config.toml
num_hidden_layers = 11
hidden_size = 768
num_attention_heads = 8
num_key_value_heads = 8
head_dim = 96
intermediate_size = 4608
vocab_size = 15786
hidden_act = "squared_relu"
norm = "rmsnorm"
norm_place = "pre"
norm_eps = 1e-06
positions = "rope"
rope_theta = 1020.0
rope_fraction = 0.5
qk_norm = true
attn_scale = 0.112
bias = "none"
tie_word_embeddings = "early"
parallel_block = false
extras = ["some layers without positions", "some layers without attention", "local attention windows", "shifted keys", "capped logits"]
init = "normal"
init_std_qkv = 0.0214
init_std_o = 0.0
init_std_up = 0.0214
init_std_down = 0.0
optimizer = "ademamix"
learning_rate = 0.000255
beta1 = 0.9
weight_decay = 1.2
lr_head = 0.00891
warmup_steps = 342
schedule = "wsd"
decay_fraction = 1.0
decay_shape = "pow"
final_lr_fraction = 0.1
batch_tokens = 131072
max_seq_len = 512
doc_mask = true
train_tokens = 1054000000
max_steps = 8042
dataset = "wikipedia_en"
Each number is 128 + 32 x the weight over its row's rms, rounded and kept within 0 to 255. Layers, rows and columns count from 0. The size above them is the row's rms in percent of the matrix's.

# layer 4 attention query, 768x768, rms 0.0238, rows 288-293, columns 128-255
size [102 114  90 101  98  93]
[[169  96 122  93 140 140 140 126 134 152 128 138  80 187 139 157 165 165  43 123 172 102 103 155 147  97 178 151  93 155 145 149 134 100  49 121 144  93  97  74 125 161 214 139 151  93 170 168 163 106 163 163 131  79  94 105 170 173 160  86 132  69 112 113  84  89 123 136 149 127 136 127 104 137 162  97  58 168  67 104 149 103 114 118 146 125 123 106 124 112 147 119 119 127  99 150  89 112  75 110 125  98 122 138 102 100 148 103 128 152 117 129  80 129 107  95  81 133 149  47 168  99 145 139 128 144 141 111]
 [131 136 121 165 131 164 147 125 168 137 175 157 109  76 160  74 141 124 139 131 106 150 154  91 129 138 122 128 158 110 113 174 106 116 159 171 134 177  89 190 102 133  82  80 104 122 129 125  99 167 141  82  96 129 133 142 122 117 169 112 107 135  81 128  74 140  76 138 108  56 143 169 107 129 128 164 163 170 136 141 136 130 166 118 131 138 105 107 103 203 163 105 115 203 120 122 131  91 173 109 128 121 199 115 106  90 155 156 100 166 132 146 163  84  98 105 150 161 111  97 112 107 158 140 129 103 115 131]
 [150 204 181 127 141 144 190 111 116 128 140  87 144 108 116 173  79  74 172 151 137 189 121  76  81 141 109  82 142 134  90  79  82 149 112 103 179  99 168 167  74 117 102 164 132  93 107 117  99  91 146 148 148 109 115 129 112 107 117  94  99 146 189 141 175 131 141 161 199 106 152 165 166 162 124 118 116 102 164  59 128 180 123 155 147  82 114 153 135 121 132 151 169  84 158 161 153  58 110 167  95 106 163 134 192 133  94  94 182 123 117  79 134 118 195  99 116 136 101 112 102 104 113 126 107 206 145  84]
 [130  83  71  89 102  72  71 123  94 142  99 137 120 126 140 198 132 157  89 147 107 108  82 114  91  68 203 168  91 115 166 159 113  90 123 112 150 142 156 142  81 127 138 190 130 164 150 150 157 174 102 179 153  70  99 110 101 141 147  96 147 136 119 195 147 102 125  82 122 169  67 113 162 127 140 115  39  99 137 158 194 127 101 160  94 126 147 128 174 100 131 154 217 116 123 172 102 137 145 102 117 140 155 171 118 120 183  70 189 109 106 143 109 129 185 130 134 139 135 129 192 113  92 131 101 133 120 120]
 [109 115 225 104  72 158 118 193  96 132 130 130 125 127 120 157 147 102 168 117 122 142 118 177 104 131 151 104 179 115 137  99 123 164 135 105 132  83 146 111  91 189 126 109 108 143 149 152 108 106 140 148 142 111 139 151  62 127  82 120 109 173 185 143 158 165 120 154 127 185  99 110 175 151  89 107 107 148 135  69 115 165 107 187  76 161 124 122 156  81 151 162  93  59 102 191 168 171 142 128  69  91  61 126 151 173 117  93 117 113 111 100 157 110 172 155 116 109 156 206 149 126 106 128 130  63 129 116]
 [137  93 118 142  83  97 104 120 123 135 115 116  48 192 140 130 214 135  95  56 102  53  55 130 160  91 114 138  87 128 136 128 101  99  94 102 120 107 123  94 149 113 229 131 128 112 131 147 169 133 119 106 193  98 139  69 142  91 139 101 150 128 124  99 119 125 124 166 111 170  89 141 112  90 114  67 103 118 116 102 170 123 103  86 140 142 134 152 183 103 162 111 102 123 104 158 119 127 103 127 119 104 100 147 135  77 148  97 133 137 129 129  86 128  90 106  86 132 179 119 103 126 138 149 166 131 127 164]]
# layer 4 attention key, 768x768, rms 0.0235, rows 288-292, columns 128-255
size [ 99  88  88 112  82]
[[167  97 102 153  98 113 130 146 118 104 130  97 137 117 150 145 114 172  83 155 136 100  84 123 158  79 106  75 151 158 138 171 110  91  99  55 136 103  93 111  90 117 110 124 114 109 126 149 139 154 145 139 158 116 185  84 142 138  68 174 106 113  90 128 148 166 145 120  38 177 169  77 118 162 137 157 125 121  95 139 198 111 114 166  92 152 121 124  99 163 160 138 137 101 118 100 108 156 112 106 164  89 102 142 120 157 173 118 162 132 110  89 110 179 121 139 121  98 169 138 105 127 140  76 170 138 100 157]
 [123 141  58  94 162 112 106  93  94 134 175 151 176 161 123 188 149 164 147  90 123 171 112 124 174 109 146 140 152 119 113  83 167 153 153 103 119  65  98 138 103 220 161 151 133 117 172 206 169  70 118 177 143 142 115 108 211 126 120 158 122 120 119 158 151  62 176  82 242 146 182  94  81 162 163  98 104 135 177 127 141 119 160 142  96 118 138 138  82 119 117 109 128  93 118 126 159 140  83 152 124  80  70  80  96 193 140  91 127  83  99 120 123 175 132 114  97  86 145 112 144  86  56 127 143 112 102 147]
 [129 121 128 156 142 139 171 118  91 122  72 117 108 105  74 104  90  93  84  98 138 109 136 149 124 128 135 121 122  97  78 100 101  63 146 104 127 140 106 127 180 113  89 106 159 163 168 104 101 179  72 126 103 124 144 131 110 138  96 105  87 141 159 103 122 149 135 147 124 137  96 156 213  97  72 128 165  73 131 149 115 103 119  75 136  81 111 125 121 132 122 166  61 111 132  79 153 151 154 133 119 199 131 174 154 102 137 131 119 120 177 109 170 122 134 174 137 170 105 182 171 116 140 138 155 130 113 104]
 [205 127 164 185 133 196 135 179  97 117 155 152  81 168  86 143  72 154 134  96 152 122 126 120 160 137  41 115 177 141  78  96 106 113 101  99  88 116 171 100  81 163 151 125 140  64  85  82 109 164 123 125 126 152 107 132 130 113  83 132  84 158 115 131 103 143 142 149 116  86 156 102 126 178 126 164 189  90 113 100 146 128 153 130 143 150 130 145  54 149 156 108  86 132 166  79 180 182  55 114 113 119  81 141 194 167 125 152 154 114 137  73 131 123 144 167 138  85  93  87  69  58 148 123 145 172 160 132]
 [126 167  57 159  84 163  97 104 123  65  67 117 152  97  80 103  96 158 148 151 198 119 183 160 140 142  72  88 173 172 113 186  95  48 129 150  94 183 126 101  94 126 103 102 136 176 130 115  77  88  96 123  84 119 180 137  80  97 100  97 137 139 111 156 145  97 157 116  83 118  83 119 180 163 129 142 177 106  59 107  85 119 157 145 126 109 107 132 138 133 130 164 156 137 109 130 134 122 147 119 158 157 137 167 160 142 102 121  69 157 106 121 132 129 115 110 131 150  94 149 107 140 142 166 119 157 159 119]]